config = dict(
    n_layer=9,
    d_model=96,
    n_head=4,
    n_kv_head=1,
    head_dim=32,
    d_mlp=256,
    vocab_size=8192,
    activation='swiglu',
    norm='rmsnorm',
    norm_place='pre',
    norm_eps=1e-06,
    positions='rope',
    rope_base=10000.0,
    rope_fraction=1.0,
    qk_norm=False,
    attn_scale=0.177,
    bias='none',
    tie_embeddings=False,
    parallel_block=False,
    extras=['capped logits'],
    init='normal',
    init_std_qkv=0.06,
    init_std_o=0.0122,
    init_std_up=0.06,
    init_std_down=0.00865,
    optimizer='muon_variant',
    lr=0.00212,
    lr_mult_up=0.64,
    lr_mult_down=1.5,
    beta1=0.95,
    lr_head=0.0075,
    grad_clip=2.0,
    warmup_steps=200,
    schedule='wsd',
    decay_fraction=1.0,
    decay_shape='linear',
    final_lr_fraction=0.02,
    batch_tokens=16384,
    seq_len=2048,
    doc_mask=False,
    train_tokens=118400000,
    steps=7227,
    dataset='wikipedia_en',
)
Each number is 200 + 30 x the weight over its row's rms, rounded and kept within 0 to 999. Layers, rows and columns count from 0. The size before them is the row's rms in percent of the matrix's.

# layer 5 MLP down (transposed), 256x96, rms 0.131, rows 140-188, columns 0-47
101,222,226,235,189,175,197,179,209,215,127,249,201,164,170,198,213,211,169,221,192,144,211,152,179,229,259,194,185,203,186,198,173,198,242,185,242,126,238,242,219,198,188,189,206,271,190,207,146
097,255,211,196,205,208,174,178,216,216,168,242,261,181,234,178,228,172,190,263,189,145,222,216,206,198,163,163,125,231,249,204,234,233,202,209,204,139,180,203,205,245,173,172,200,173,210,143,216
103,181,239,234,173,259,207,217,206,203,200,158,179,254,237,214,170,228,159,242,197,240,195,148,212,224,182,184,144,166,199,185,197,210,230,147,219,212,180,188,249,197,205,229,236,169,217,155,229
097,177,204,217,249,166,192,248,159,142,177,187,217,196,130,193,204,198,174,208,232,115,259,224,157,195,214,220,237,190,200,221,214,247,191,216,169,159,167,214,205,214,236,222,179,171,187,164,196
100,177,212,204,232,184,212,224,231,202,232,257,211,187,217,172,219,207,236,226,207,182,219,194,203,228,265,182,215,229,212,198,232,188,201,211,214,197,274,211,169,170,217,246,209,200,162,189,161
101,228,239,215,240,249,154,212,126,231,198,203,231,204,203,191,177,169,195,187,183,193,188,112,193,207,191,242,154,212,231,197,203,199,174,202,202,221,196,194,176,169,232,223,215,215,202,181,163
099,215,173,188,197,152,185,189,247,178,171,229,200,234,240,189,216,174,200,187,237,216,196,187,149,165,268,121,228,205,169,200,175,184,143,275,235,215,211,217,202,193,243,204,209,193,210,230,205
093,182,229,202,264,200,227,238,186,169,189,177,183,184,244,143,238,194,263,220,201,164,167,191,207,191,213,171,180,151,207,183,225,190,147,254,222,131,186,230,196,176,203,177,213,234,213,276,208
104,235,188,105,230,255,209,191,188,181,191,159,190,250,234,191,200,163,213,195,189,223,246,169,195,243,170,190,253,258,237,220,196,187,223,220,199,117,198,208,197,156,227,205,223,192,204,264,207
100,217,166,220,212,243,214,224,202,204,219,210,186,187,189,191,234,176,211,137,191,151,257,155,178,214,251,213,199,157,167,212,202,193,165,218,208,228,159,177,253,190,177,204,197,205,212,204,214
095,255,217,176,214,162,191,166,187,129,201,172,206,194,209,151,158,200,212,161,180,199,234,160,196,167,141,192,201,203,201,181,218,197,204,236,161,240,221,204,243,169,224,211,194,164,255,182,185
103,181,201,145,146,157,210,175,176,200,211,147,204,157,196,168,208,218,170,220,237,158,173,273,152,203,211,193,223,147,202,161,182,203,143,187,178,189,205,161,223,193,201,217,239,169,214,157,207
096,183,199,188,192,194,235,149,204,167,204,156,188,221,245,200,185,200,179,193,128,161,168,225,218,194,190,227,210,198,200,220,163,210,181,200,207,200,238,243,200,252,177,198,168,251,203,281,152
107,183,208,227,165,212,214,246,203,222,179,238,223,228,145,185,181,146,186,228,218,230,147,224,200,173,167,253,217,204,226,213,182,173,189,199,229,215,192,163,201,172,219,182,199,200,197,187,248
100,160,162,157,205,207,167,230,189,122,231,203,223,180,228,207,148,202,229,168,172,236,208,145,229,159,200,187,233,178,222,211,187,191,190,176,149,236,184,228,162,243,196,162,204,238,199,205,162
094,225,197,226,223,191,186,230,156,206,173,187,173,167,260,205,176,196,204,136,193,191,176,171,156,200,161,135,211,173,230,203,200,219,216,232,171,179,187,192,211,231,281,226,181,189,209,222,192
105,176,204,165,175,268,166,192,194,190,154,171,211,152,196,199,245,219,215,196,161,199,183,217,230,193,237,201,169,224,228,235,208,141,174,187,181,134,139,190,213,236,233,267,232,186,199,164,178
109,197,221,192,213,191,200,236,159,194,210,224,182,201,201,216,216,204,177,190,241,200,264,211,194,211,241,228,168,196,179,151,220,222,213,174,222,179,214,175,226,186,191,189,202,160,176,165,244
100,277,203,165,205,184,232,245,201,218,227,205,199,179,194,205,148,193,201,157,207,195,210,238,196,210,188,218,203,224,179,165,226,200,133,176,188,232,235,235,179,253,187,165,261,196,230,179,245
098,185,170,191,238,231,218,206,257,236,146,207,188,215,193,219,177,186,206,197,183,282,152,168,146,237,181,246,220,243,197,169,192,218,175,204,227,259,224,135,182,197,162,191,203,240,230,213,214
097,177,177,167,159,135,235,226,237,143,189,220,227,216,255,251,208,208,218,203,181,203,175,168,219,242,192,253,200,159,190,232,202,235,175,232,174,250,216,155,176,182,201,226,158,228,193,243,208
105,174,202,209,233,207,175,122,215,179,214,220,178,165,252,191,267,145,157,197,170,157,228,186,187,162,204,205,184,208,184,186,180,179,227,183,201,225,207,215,180,178,220,222,167,187,157,190,232
104,203,186,161,203,196,241,195,189,166,190,182,212,190,186,209,236,192,146,243,190,196,185,252,223,149,167,225,261,234,218,187,182,220,179,183,190,179,183,220,190,228,196,249,177,229,172,230,216
096,204,165,209,197,182,186,163,211,246,178,189,192,139,197,204,236,157,216,213,149,239,223,180,232,190,248,233,208,174,162,205,198,249,193,148,194,184,131,200,258,222,178,169,205,208,189,213,190
095,180,223,174,184,261,220,183,147,197,191,269,174,182,166,201,186,255,201,172,213,213,203,266,196,203,178,193,226,216,212,153,193,212,191,149,188,206,196,158,190,222,202,228,167,161,230,235,184
101,148,202,240,184,210,252,238,260,164,218,184,224,252,234,236,182,213,207,184,262,186,197,187,187,195,209,190,219,226,173,217,130,185,201,284,226,168,210,184,216,184,207,200,182,176,215,162,198
095,262,233,184,195,190,148,226,199,183,173,255,165,207,193,140,157,221,184,229,167,202,190,225,184,185,196,218,216,189,180,189,216,214,187,223,171,121,163,191,178,184,185,175,169,177,250,230,194
099,266,219,149,207,167,215,193,229,233,150,196,176,221,191,158,188,208,199,167,179,184,199,174,150,202,188,188,170,175,213,234,219,204,201,186,197,254,164,176,171,218,210,175,164,168,238,158,155
096,209,223,137,191,243,143,209,191,208,158,169,200,217,180,195,254,165,190,219,259,198,187,215,197,243,182,204,187,256,149,209,227,194,210,240,203,173,200,153,181,228,221,229,260,191,152,179,254
106,216,228,184,184,164,198,160,202,214,157,250,227,211,157,209,172,136,231,195,177,232,176,230,214,183,231,204,183,244,163,200,243,154,189,204,204,253,189,197,197,211,178,227,206,203,218,209,251
102,197,226,237,219,207,166,212,186,195,237,198,223,181,176,194,205,268,158,273,211,163,210,265,190,206,204,162,146,214,169,229,267,137,192,201,177,193,203,225,174,180,214,152,158,196,236,233,252
099,210,233,192,199,181,148,202,216,175,196,185,228,201,240,222,162,232,228,162,185,191,213,156,264,172,217,146,175,227,192,235,209,144,171,252,219,245,215,255,201,219,262,223,233,193,154,102,241
103,239,237,275,184,196,193,206,211,174,202,167,207,180,162,204,202,205,178,173,209,153,222,216,211,136,189,189,203,197,191,135,171,231,185,232,163,235,192,150,144,201,166,208,227,178,214,204,187
106,145,172,199,208,190,181,216,215,155,171,186,214,193,222,170,195,192,226,216,218,203,205,184,217,139,172,180,196,169,255,198,167,142,186,222,198,179,192,241,274,209,202,143,179,213,192,233,221
094,221,207,207,178,197,225,182,191,195,228,244,178,215,237,227,204,211,194,227,167,195,178,180,169,187,142,141,211,209,193,172,207,235,206,207,227,228,186,213,170,246,216,223,248,201,181,214,175
116,167,177,182,159,185,211,158,266,179,162,222,202,228,212,131,220,185,164,233,181,177,157,177,179,166,207,190,207,239,183,199,238,183,179,220,214,230,217,213,201,226,204,210,248,179,261,211,215
103,203,223,219,219,173,135,146,236,191,217,166,207,215,175,233,230,201,175,238,228,189,243,228,150,234,208,176,145,201,239,216,204,162,181,174,225,271,207,189,261,223,196,203,186,179,217,177,188
090,245,222,135,156,199,214,193,196,168,176,137,199,146,201,226,160,209,160,223,197,206,190,190,242,217,214,226,242,179,188,187,173,172,221,201,192,230,162,192,203,195,218,177,227,186,211,176,234
101,186,194,207,167,187,192,195,222,213,171,224,222,219,180,253,221,165,226,226,188,194,176,152,159,195,188,235,196,218,243,191,188,230,163,208,145,198,251,208,215,220,222,194,184,215,205,225,209
092,283,175,214,143,206,199,196,227,169,239,150,183,180,145,148,203,238,181,226,196,212,169,224,193,212,207,206,186,196,186,253,210,195,192,153,204,158,212,244,108,145,217,228,209,183,226,190,194
092,192,212,152,255,207,183,198,206,190,128,178,188,203,180,222,195,195,192,129,275,179,219,242,150,157,209,200,223,201,182,172,160,276,128,216,239,193,215,178,203,184,211,225,252,247,242,210,235
090,232,192,169,144,178,250,183,181,168,196,249,157,263,199,205,208,194,174,223,206,232,204,224,174,137,173,178,106,207,211,259,217,154,209,218,239,189,191,183,180,211,241,200,217,173,151,176,223
101,222,177,177,198,179,191,223,177,169,169,174,214,210,149,203,225,179,171,219,185,256,221,179,176,164,156,173,139,244,160,208,198,205,187,161,213,192,149,192,102,159,202,218,217,176,193,151,240
109,193,166,184,162,219,242,188,275,170,226,146,145,213,190,169,199,204,189,164,214,207,246,270,151,193,208,174,206,203,183,206,221,219,238,229,204,232,205,249,201,256,215,155,222,191,179,167,198
091,270,206,213,154,242,223,212,165,192,208,228,187,187,188,173,173,191,202,167,190,208,199,107,205,234,242,228,192,176,151,189,184,192,222,147,232,179,191,153,172,211,235,201,199,175,145,163,223
108,248,157,240,217,253,193,196,161,204,153,180,185,166,193,197,216,178,183,217,230,184,189,190,243,230,153,194,185,206,154,215,231,229,224,172,210,210,184,158,222,207,207,222,241,140,162,169,215
087,211,154,174,183,208,195,213,175,204,186,227,204,220,147,189,170,149,239,141,197,166,230,201,199,162,198,174,166,200,151,258,181,138,226,210,293,186,184,199,213,206,139,222,236,204,191,180,210
087,207,272,181,217,187,205,219,233,139,178,191,179,237,166,190,193,170,286,223,232,215,195,177,160,226,212,260,189,186,157,237,213,159,188,225,225,180,196,223,235,214,253,180,222,232,173,240,237
102,211,124,220,243,225,175,197,218,241,220,229,233,172,192,224,223,222,209,279,177,170,155,229,174,199,172,188,241,210,229,201,175,216,199,225,198,190,233,160,248,247,238,198,207,222,196,233,214
# layer 5 MLP gate, 256x96, rms 0.0674, rows 141-188, columns 0-47
109,140,174,188,178,199,198,216,174,280,197,227,217,161,217,185,153,222,184,218,224,211,183,203,129,177,226,169,207,161,150,178,241,227,201,226,222,214,221,215,205,193,197,208,226,141,196,227,181
104,204,192,251,175,198,239,200,230,199,216,218,183,201,138,185,235,169,153,276,210,213,164,229,173,183,220,222,173,233,144,201,206,173,221,175,188,188,218,200,205,196,204,230,220,220,160,177,185
093,174,178,238,214,236,170,241,257,262,201,194,264,206,196,208,175,226,246,177,209,221,189,172,184,242,206,211,205,186,200,155,186,237,216,213,177,296,249,217,189,188,252,164,217,206,192,207,233
115,185,181,226,213,192,197,235,222,227,177,206,181,246,246,202,211,154,192,196,198,218,200,172,162,213,232,204,201,141,181,214,166,243,170,150,186,237,205,183,192,214,170,262,149,161,171,146,153
102,272,132,269,227,213,191,200,168,226,203,223,213,227,218,218,178,249,249,195,199,272,210,183,240,216,219,157,202,132,192,192,238,226,201,167,246,197,194,198,172,216,220,204,265,219,189,172,203
096,218,211,215,203,235,202,172,214,229,185,237,196,209,135,196,174,154,213,209,132,194,205,163,243,223,174,205,189,179,262,212,149,179,155,202,236,244,249,225,213,203,219,192,191,231,171,196,245
105,194,166,200,220,204,200,202,239,207,187,250,214,173,189,181,225,209,210,212,181,228,204,206,197,177,182,153,194,165,238,234,204,218,228,258,150,199,139,168,150,223,184,197,202,237,176,268,257
104,223,209,203,194,173,202,215,183,230,222,189,246,179,207,168,222,214,195,198,197,201,186,208,199,270,123,202,202,250,189,259,236,227,172,200,201,188,229,187,204,186,247,181,203,249,209,145,217
098,168,170,175,257,234,216,169,203,212,230,185,187,177,198,231,190,280,203,149,242,177,187,184,207,201,197,227,223,227,184,199,215,226,260,251,185,176,209,200,239,176,240,189,211,200,229,188,198
101,183,175,211,229,185,176,192,158,209,195,172,255,221,199,176,181,170,190,146,163,220,132,158,197,218,209,157,159,152,134,220,197,245,208,211,202,214,167,199,184,200,204,184,150,200,203,217,233
107,257,182,213,240,249,204,215,199,279,232,197,172,249,165,170,177,200,235,165,219,208,174,224,232,184,169,211,202,184,198,242,215,198,169,212,207,216,145,193,212,199,168,112,197,199,242,155,216
100,236,193,217,239,162,220,139,185,179,206,214,244,175,228,238,189,232,193,199,195,237,172,185,210,199,152,194,252,171,198,184,126,222,201,215,216,141,206,241,183,267,195,143,160,193,201,197,176
103,213,215,218,195,205,256,136,231,258,236,224,204,224,202,185,195,236,181,226,189,222,185,174,207,146,212,200,205,226,215,203,229,190,261,250,153,199,205,204,186,260,215,190,224,176,180,187,222
112,173,220,169,208,224,196,218,256,222,212,171,176,162,227,198,180,213,198,265,252,228,136,202,189,192,211,180,219,281,173,197,203,176,147,184,177,198,158,171,247,220,197,170,163,206,253,213,167
096,201,217,219,202,208,255,206,248,228,237,191,208,263,193,222,124,239,210,241,211,149,154,164,208,167,196,160,197,236,226,238,188,219,189,216,137,213,236,201,201,230,203,229,201,243,191,210,216
103,209,178,186,197,186,207,257,189,174,241,183,181,206,202,204,186,202,224,207,230,191,198,189,172,210,221,215,187,203,216,227,168,219,256,164,204,244,187,234,150,166,212,188,104,288,198,229,182
083,120,234,159,202,184,199,194,129,171,202,217,224,209,235,216,235,165,221,192,154,284,214,226,165,242,173,262,191,222,234,151,191,185,192,208,148,161,209,238,186,220,178,152,211,196,203,256,234
089,179,211,162,167,204,202,165,192,194,227,171,132,125,194,167,145,192,230,256,200,223,185,232,208,222,179,196,188,205,219,157,199,199,229,208,265,223,204,180,208,184,233,203,199,221,255,247,229
092,264,220,173,251,205,246,191,171,142,186,184,191,211,239,186,158,211,215,198,160,174,165,166,196,201,172,176,216,225,146,216,238,189,201,235,125,206,190,204,185,179,204,182,228,190,209,205,168
107,234,143,181,204,245,223,263,229,158,162,158,149,171,221,227,199,240,233,241,213,182,180,207,203,201,218,209,183,193,179,186,204,195,183,180,195,247,203,247,150,193,179,213,150,146,188,186,270
095,206,189,254,186,213,244,180,205,227,220,160,217,197,169,174,196,254,206,172,178,149,211,163,166,167,211,194,214,220,267,232,189,222,207,190,240,199,183,183,179,191,238,164,226,202,185,225,227
112,212,141,184,238,236,203,195,280,224,200,225,255,174,210,214,182,229,230,210,215,208,201,192,190,171,211,148,170,184,167,151,256,221,176,157,203,205,202,170,239,184,257,213,196,209,165,236,245
104,171,233,225,265,226,162,170,221,185,217,181,213,246,245,193,256,213,237,264,200,184,202,216,183,206,210,196,230,243,233,186,246,145,230,211,213,152,256,210,192,227,231,179,191,244,191,174,250
097,236,165,242,160,208,239,219,183,152,218,201,167,136,183,205,207,203,208,200,238,249,200,241,241,234,237,192,196,206,212,151,192,212,159,130,188,193,209,233,238,163,222,225,199,209,246,173,182
102,203,204,203,181,225,191,189,184,190,193,186,209,213,213,199,186,201,199,182,191,195,177,218,165,209,204,216,245,195,221,180,163,163,163,135,216,177,202,214,320,199,204,157,202,248,203,233,172
106,175,190,193,209,264,216,156,192,187,257,199,145,198,189,156,209,218,164,199,217,177,146,197,169,147,220,190,248,228,191,204,174,217,255,178,173,207,176,216,196,236,194,193,169,212,223,228,173
100,197,223,197,219,225,178,225,216,187,217,210,194,223,210,258,219,157,186,205,177,217,157,245,185,227,194,182,157,170,215,212,225,227,232,151,206,253,220,240,257,220,186,181,231,173,189,172,157
093,141,204,194,210,242,190,233,250,220,216,208,226,213,257,178,198,255,249,202,215,222,240,190,192,197,150,186,228,236,207,250,179,184,192,199,135,212,176,210,181,211,176,235,274,217,159,214,180
099,192,191,162,197,207,200,176,235,186,230,217,159,206,254,208,200,205,148,200,240,219,134,210,241,143,194,170,171,210,150,163,201,247,217,201,238,169,174,235,241,241,178,183,180,192,195,252,149
110,237,142,219,230,197,160,230,186,221,178,243,163,185,219,226,195,262,141,241,205,228,203,197,192,203,133,149,164,157,213,164,238,243,236,165,226,232,214,227,218,173,200,240,227,198,191,139,210
103,179,217,204,270,179,156,178,232,145,208,222,172,206,197,221,210,145,182,262,175,215,157,208,189,207,198,249,214,170,214,248,170,128,225,160,205,225,195,226,214,212,172,181,155,172,214,235,124
096,178,242,201,205,184,236,140,155,155,160,182,173,191,217,191,215,224,159,222,209,148,182,207,175,186,269,231,224,173,197,218,176,231,168,225,262,184,193,146,195,221,229,209,211,246,266,167,226
096,195,229,178,226,216,200,208,248,141,228,222,207,217,240,251,219,171,141,160,189,226,224,196,205,221,228,208,200,182,220,211,214,179,132,159,164,213,189,235,246,220,221,204,224,211,233,187,186
101,207,194,181,200,193,211,220,194,149,223,225,185,168,193,230,219,200,210,247,171,193,233,214,204,249,214,219,234,161,154,169,249,199,196,178,227,173,219,177,180,242,203,184,231,170,210,185,156
099,221,283,203,219,171,219,184,201,179,186,255,214,188,196,174,146,177,203,222,176,219,195,197,176,157,198,160,141,186,151,207,168,170,208,173,219,243,178,228,219,163,243,171,227,232,193,179,221
094,202,155,198,199,220,222,213,199,151,218,187,214,216,221,248,221,207,243,219,194,199,238,193,239,196,159,247,233,174,215,205,202,162,232,156,208,143,194,186,201,144,186,150,195,204,166,190,150
098,196,205,238,196,154,208,207,188,212,149,178,230,223,255,175,211,158,211,208,258,236,239,186,192,250,196,168,185,160,205,189,227,145,188,276,126,176,208,190,207,207,196,175,209,203,228,187,266
105,199,197,231,195,221,216,164,161,157,204,180,177,227,146,214,201,180,218,215,188,230,222,213,189,154,212,214,190,239,155,180,197,256,186,165,225,154,223,198,208,208,129,131,209,187,218,207,197
095,240,243,197,163,244,163,221,221,172,174,162,179,166,187,154,163,177,204,200,189,183,182,183,187,208,178,193,217,240,250,179,197,205,187,169,160,258,187,240,163,201,195,209,196,206,227,124,122
091,157,179,195,216,168,224,180,166,231,187,248,167,189,233,179,197,196,196,192,194,284,228,215,166,245,198,225,148,207,239,218,206,188,195,200,238,212,207,188,205,216,177,202,159,232,201,169,180
094,172,216,210,147,201,226,238,269,183,191,187,222,212,200,193,269,179,221,217,209,224,196,211,262,191,198,160,226,227,182,166,155,182,165,168,218,222,240,181,215,164,217,219,181,191,183,194,186
099,221,180,197,234,187,220,186,258,225,198,244,195,187,211,178,202,201,217,230,198,145,199,196,164,218,142,205,216,154,208,241,178,188,233,200,178,173,165,161,239,139,162,147,207,188,191,203,216
117,209,217,260,257,248,248,218,210,191,153,177,149,188,200,141,252,134,194,234,178,214,208,187,176,248,187,170,238,171,204,233,197,145,188,215,201,191,174,205,197,246,187,164,245,192,211,195,159
102,189,212,222,259,160,176,198,208,256,187,213,228,179,158,173,164,182,181,131,174,180,211,170,204,187,227,215,200,200,152,244,199,232,178,187,264,206,157,160,216,197,151,177,256,199,201,193,178
101,207,202,203,132,180,227,191,219,163,177,147,175,178,170,160,168,196,111,189,240,218,217,174,221,141,219,181,200,239,220,201,183,222,230,192,191,174,165,206,197,188,227,243,221,234,186,186,212
096,196,152,213,194,223,164,222,178,189,132,199,159,221,204,193,204,181,161,238,235,218,185,185,164,194,177,149,143,221,147,158,184,165,191,167,201,237,198,227,222,249,258,220,205,231,230,211,231
092,164,187,182,201,224,214,202,215,240,206,200,156,231,211,223,201,178,171,197,197,177,215,182,252,184,238,200,231,234,177,216,226,209,182,156,205,134,191,187,211,194,186,235,230,195,202,166,143
097,170,234,233,170,232,214,157,223,189,219,233,205,219,215,163,230,184,151,169,282,225,200,208,225,192,183,206,197,171,229,205,151,192,231,264,199,161,181,207,220,239,215,189,177,236,200,231,235
# layer 5 MLP up, 256x96, rms 0.0666, rows 141-188, columns 0-47
100,153,215,191,188,229,186,191,197,183,168,224,177,237,148,210,167,160,208,169,210,182,185,236,233,175,184,162,246,213,247,184,160,146,223,205,182,194,216,196,257,188,187,225,160,235,148,176,118
094,154,205,192,217,152,192,198,204,196,163,199,159,266,245,200,195,172,228,172,190,226,230,226,228,256,135,209,203,236,210,204,241,191,162,217,217,251,195,192,180,211,156,200,234,198,180,232,171
105,204,173,222,247,238,198,214,241,193,214,195,127,187,188,185,175,215,196,212,176,235,189,202,170,177,223,239,213,185,186,234,237,266,173,240,140,215,172,154,195,167,128,246,160,189,243,226,191
110,206,189,187,190,195,191,258,190,256,215,202,182,202,223,193,175,163,233,226,222,182,198,218,274,203,164,194,223,146,199,153,179,187,219,217,194,216,193,203,187,229,182,207,141,168,176,227,194
107,217,219,197,205,196,218,192,135,238,161,232,203,268,211,204,213,162,185,205,184,215,227,230,221,194,200,214,140,173,162,190,228,227,208,246,156,268,215,218,166,193,165,226,189,181,171,198,214
095,137,246,188,221,193,188,223,214,183,199,196,194,181,174,180,221,259,216,189,218,168,172,235,208,195,264,214,215,200,161,197,203,215,218,151,206,189,145,209,174,195,198,207,162,223,232,242,179
099,238,231,214,202,237,221,160,187,200,212,213,173,247,194,213,197,153,245,244,193,171,267,206,206,181,191,246,258,185,164,221,169,179,187,214,214,208,215,180,164,177,195,181,145,158,218,228,192
104,173,190,191,205,176,176,191,263,166,165,249,227,196,197,169,237,200,194,207,196,206,184,159,187,196,195,211,192,230,229,231,257,273,235,211,175,249,183,162,203,215,231,223,192,204,181,124,152
104,236,232,192,226,209,199,201,196,183,256,194,207,194,239,162,190,179,138,202,212,201,190,182,194,198,169,233,187,120,254,183,183,235,206,215,218,227,226,192,185,194,131,177,217,235,205,220,181
105,198,180,221,202,212,231,200,183,213,224,224,162,201,210,203,216,234,299,200,166,222,161,182,221,198,166,157,188,157,191,217,169,229,146,200,225,132,236,200,176,191,182,172,169,200,202,166,148
118,255,178,266,201,248,176,212,170,213,228,211,246,184,224,150,230,193,188,169,198,164,187,209,184,220,203,231,222,189,207,188,218,153,177,262,222,203,166,158,194,167,164,193,222,228,215,197,152
104,135,185,213,219,218,207,213,229,175,182,182,247,180,244,229,235,197,249,233,245,194,229,211,147,177,214,206,219,277,206,190,185,176,240,168,151,196,184,129,164,223,200,239,215,177,213,223,210
106,199,253,188,211,176,219,225,210,246,204,202,222,231,177,218,184,254,208,189,215,245,198,166,189,217,178,197,200,275,117,198,166,191,214,201,170,199,280,144,237,235,207,204,218,248,224,203,235
101,240,170,194,189,198,207,181,219,181,207,220,218,178,249,197,166,176,164,253,130,175,199,220,192,222,177,194,161,209,198,216,255,178,211,231,234,235,268,238,207,217,294,231,228,206,226,195,209
094,171,159,161,218,183,178,152,209,207,212,174,203,214,218,185,231,209,179,186,169,175,214,184,188,190,205,133,170,229,178,185,185,188,168,208,185,225,228,191,247,204,164,216,170,236,259,195,187
100,233,241,222,203,202,149,175,198,231,165,205,185,181,181,196,214,241,212,147,206,182,184,254,254,188,216,216,207,178,194,226,236,210,193,158,165,189,178,274,151,185,217,190,261,217,187,173,169
089,128,219,203,185,184,182,149,211,205,185,173,240,216,235,197,224,182,259,206,123,244,169,171,220,166,172,196,219,208,225,211,167,182,161,212,181,186,196,231,175,209,226,174,200,254,218,254,213
090,174,188,208,207,190,186,192,196,171,139,208,233,278,188,217,228,180,174,236,201,234,213,212,195,195,152,215,219,173,185,229,197,222,225,209,172,207,201,218,232,186,215,191,166,188,189,196,176
104,196,175,181,211,188,228,188,195,211,219,225,161,188,207,271,198,272,191,232,212,195,229,218,209,258,233,221,228,191,262,234,217,201,183,223,213,190,203,194,189,214,164,208,244,222,203,206,148
094,218,258,232,225,156,213,207,187,210,201,141,200,222,222,237,153,207,204,197,217,240,235,139,177,232,231,243,225,169,251,147,208,156,200,233,230,226,159,217,220,230,177,202,239,227,212,232,229
091,220,233,183,229,210,193,183,211,190,204,205,253,235,215,190,243,204,161,216,211,203,240,215,236,178,150,247,197,193,233,252,235,197,242,214,220,254,171,195,235,217,188,234,258,142,188,173,179
108,184,227,172,211,261,178,154,195,171,170,166,186,182,213,201,232,138,178,207,168,218,159,229,185,184,158,245,210,226,215,158,214,216,208,216,194,178,191,237,158,207,240,258,180,242,162,235,214
098,221,228,179,204,187,185,233,134,196,220,206,163,173,166,164,192,150,173,200,132,204,207,207,198,208,223,134,173,153,245,214,218,209,230,205,217,193,164,191,154,206,215,174,210,251,176,209,176
095,187,167,277,183,199,225,245,185,212,165,171,232,224,213,245,193,205,205,175,240,198,165,173,192,170,234,224,187,241,224,157,228,209,173,162,261,213,254,228,238,173,224,223,242,236,229,143,171
104,192,185,178,152,195,169,191,184,225,200,164,201,215,195,241,240,179,181,162,179,206,204,225,176,227,118,212,159,207,225,183,167,160,160,209,241,186,142,243,224,203,187,211,180,163,227,205,234
097,157,191,156,226,225,241,147,199,148,179,229,177,232,135,160,172,194,214,207,208,169,183,228,200,182,177,152,189,210,199,239,257,196,247,242,177,140,205,192,189,285,189,217,207,197,188,172,194
102,206,194,264,252,184,174,220,197,239,158,189,144,229,177,184,162,196,188,194,175,179,212,171,227,216,195,165,186,137,257,196,216,227,221,236,248,224,187,204,248,188,216,168,221,140,179,209,170
102,218,184,213,196,167,222,252,240,236,224,248,232,160,168,156,170,191,205,205,189,199,178,200,242,220,155,168,209,202,225,236,215,207,226,219,135,162,216,190,238,201,171,277,195,172,226,157,198
105,167,206,190,207,177,136,201,219,177,216,222,199,205,169,251,174,195,211,183,204,235,176,175,217,169,237,161,186,165,191,233,189,287,168,204,206,193,226,174,181,235,195,199,196,190,192,256,199
107,185,168,158,212,222,247,206,230,200,175,214,226,219,246,175,268,208,161,200,168,200,184,208,234,176,219,217,154,244,155,217,227,168,206,167,199,218,241,154,137,149,214,254,222,256,196,224,218
100,243,225,205,169,207,192,226,169,170,145,217,184,165,230,221,233,249,182,214,153,231,159,206,200,173,194,120,221,192,168,180,131,212,188,224,208,164,173,223,220,159,170,197,233,201,192,247,241
104,203,242,182,160,219,158,184,167,242,207,211,187,167,161,177,187,229,250,184,195,232,249,243,169,180,260,189,155,205,186,222,214,240,191,190,208,216,233,216,210,211,215,197,153,180,167,196,224
090,182,227,195,245,218,211,196,195,218,137,233,221,168,228,197,244,234,187,252,198,252,183,244,169,204,158,212,186,222,185,199,235,208,242,226,196,176,247,203,164,223,227,196,215,257,202,204,250
096,239,174,197,168,233,200,234,252,183,244,215,228,193,206,243,180,155,213,204,195,242,211,163,173,229,159,201,208,208,252,252,166,180,200,219,172,179,209,206,216,204,185,275,159,188,195,203,263
115,190,202,250,181,191,245,145,224,182,169,200,195,238,182,180,160,202,201,237,208,194,150,182,209,221,160,207,187,232,172,202,201,165,223,188,172,162,219,163,163,248,184,183,216,205,240,241,175
099,151,227,216,230,194,177,230,174,200,194,230,183,177,179,196,234,204,251,162,165,223,202,247,224,215,229,188,180,180,102,204,162,226,142,193,181,180,161,226,182,160,231,196,230,233,258,255,226
102,252,201,213,232,239,226,192,187,182,178,179,193,229,164,192,204,179,147,166,205,200,176,222,197,189,217,223,241,224,208,200,242,204,181,176,218,185,255,211,198,200,155,174,204,127,211,214,140
107,189,175,173,245,183,194,174,144,198,233,224,148,213,225,168,188,165,195,139,189,211,182,183,184,192,167,184,173,215,202,196,252,194,219,195,253,254,183,217,216,254,215,226,142,199,210,195,150
098,200,204,188,209,189,213,158,185,174,171,216,217,268,196,164,237,246,213,197,219,144,178,145,217,189,148,218,202,236,178,178,168,185,230,186,223,214,209,179,239,153,225,190,140,227,229,152,199
099,152,197,156,161,192,174,211,223,194,164,199,223,207,202,156,208,202,228,229,172,195,196,251,206,177,172,193,185,169,171,149,181,185,199,205,200,248,200,155,179,205,212,218,218,152,212,221,212
099,234,241,220,233,213,201,203,267,243,186,216,228,211,207,161,215,191,247,233,215,192,248,205,194,247,163,185,159,170,206,261,192,196,174,182,214,189,193,219,231,216,213,222,204,191,142,237,260
098,155,133,266,186,231,221,203,170,160,242,140,216,161,223,221,231,198,221,206,197,225,195,140,189,155,210,174,185,233,234,184,194,181,223,231,204,203,222,237,167,187,212,242,206,196,246,237,138
104,127,192,152,207,192,198,201,152,182,206,211,193,142,211,152,239,243,187,223,208,223,244,152,214,151,233,220,150,212,199,260,244,213,210,169,220,154,200,166,214,163,152,179,179,202,163,183,220
107,237,161,210,206,230,203,169,199,212,184,208,162,179,167,117,165,235,190,194,238,154,212,204,158,180,185,244,143,199,209,225,186,207,173,201,236,214,247,166,182,232,181,128,222,193,236,167,187
102,206,229,211,217,166,205,230,242,126,185,211,220,250,240,240,210,214,215,200,219,134,237,171,142,234,205,128,198,185,247,230,211,239,192,188,198,144,209,139,156,202,216,169,199,195,219,223,228
104,190,211,158,187,232,184,256,154,244,178,167,212,188,190,185,185,198,177,222,221,213,167,188,223,168,177,192,171,155,228,144,205,200,242,189,153,243,232,166,231,201,198,161,163,221,159,257,204
097,189,149,198,175,162,216,214,174,212,234,254,177,186,243,198,217,229,170,243,191,173,209,167,247,239,184,195,179,210,198,162,191,214,267,232,222,234,165,156,118,269,252,214,208,175,213,214,198
099,208,175,260,263,228,187,185,244,180,205,255,227,109,213,220,178,166,259,180,206,204,139,198,211,257,159,241,198,166,228,200,205,203,159,233,200,210,219,202,176,239,185,182,196,196,210,235,166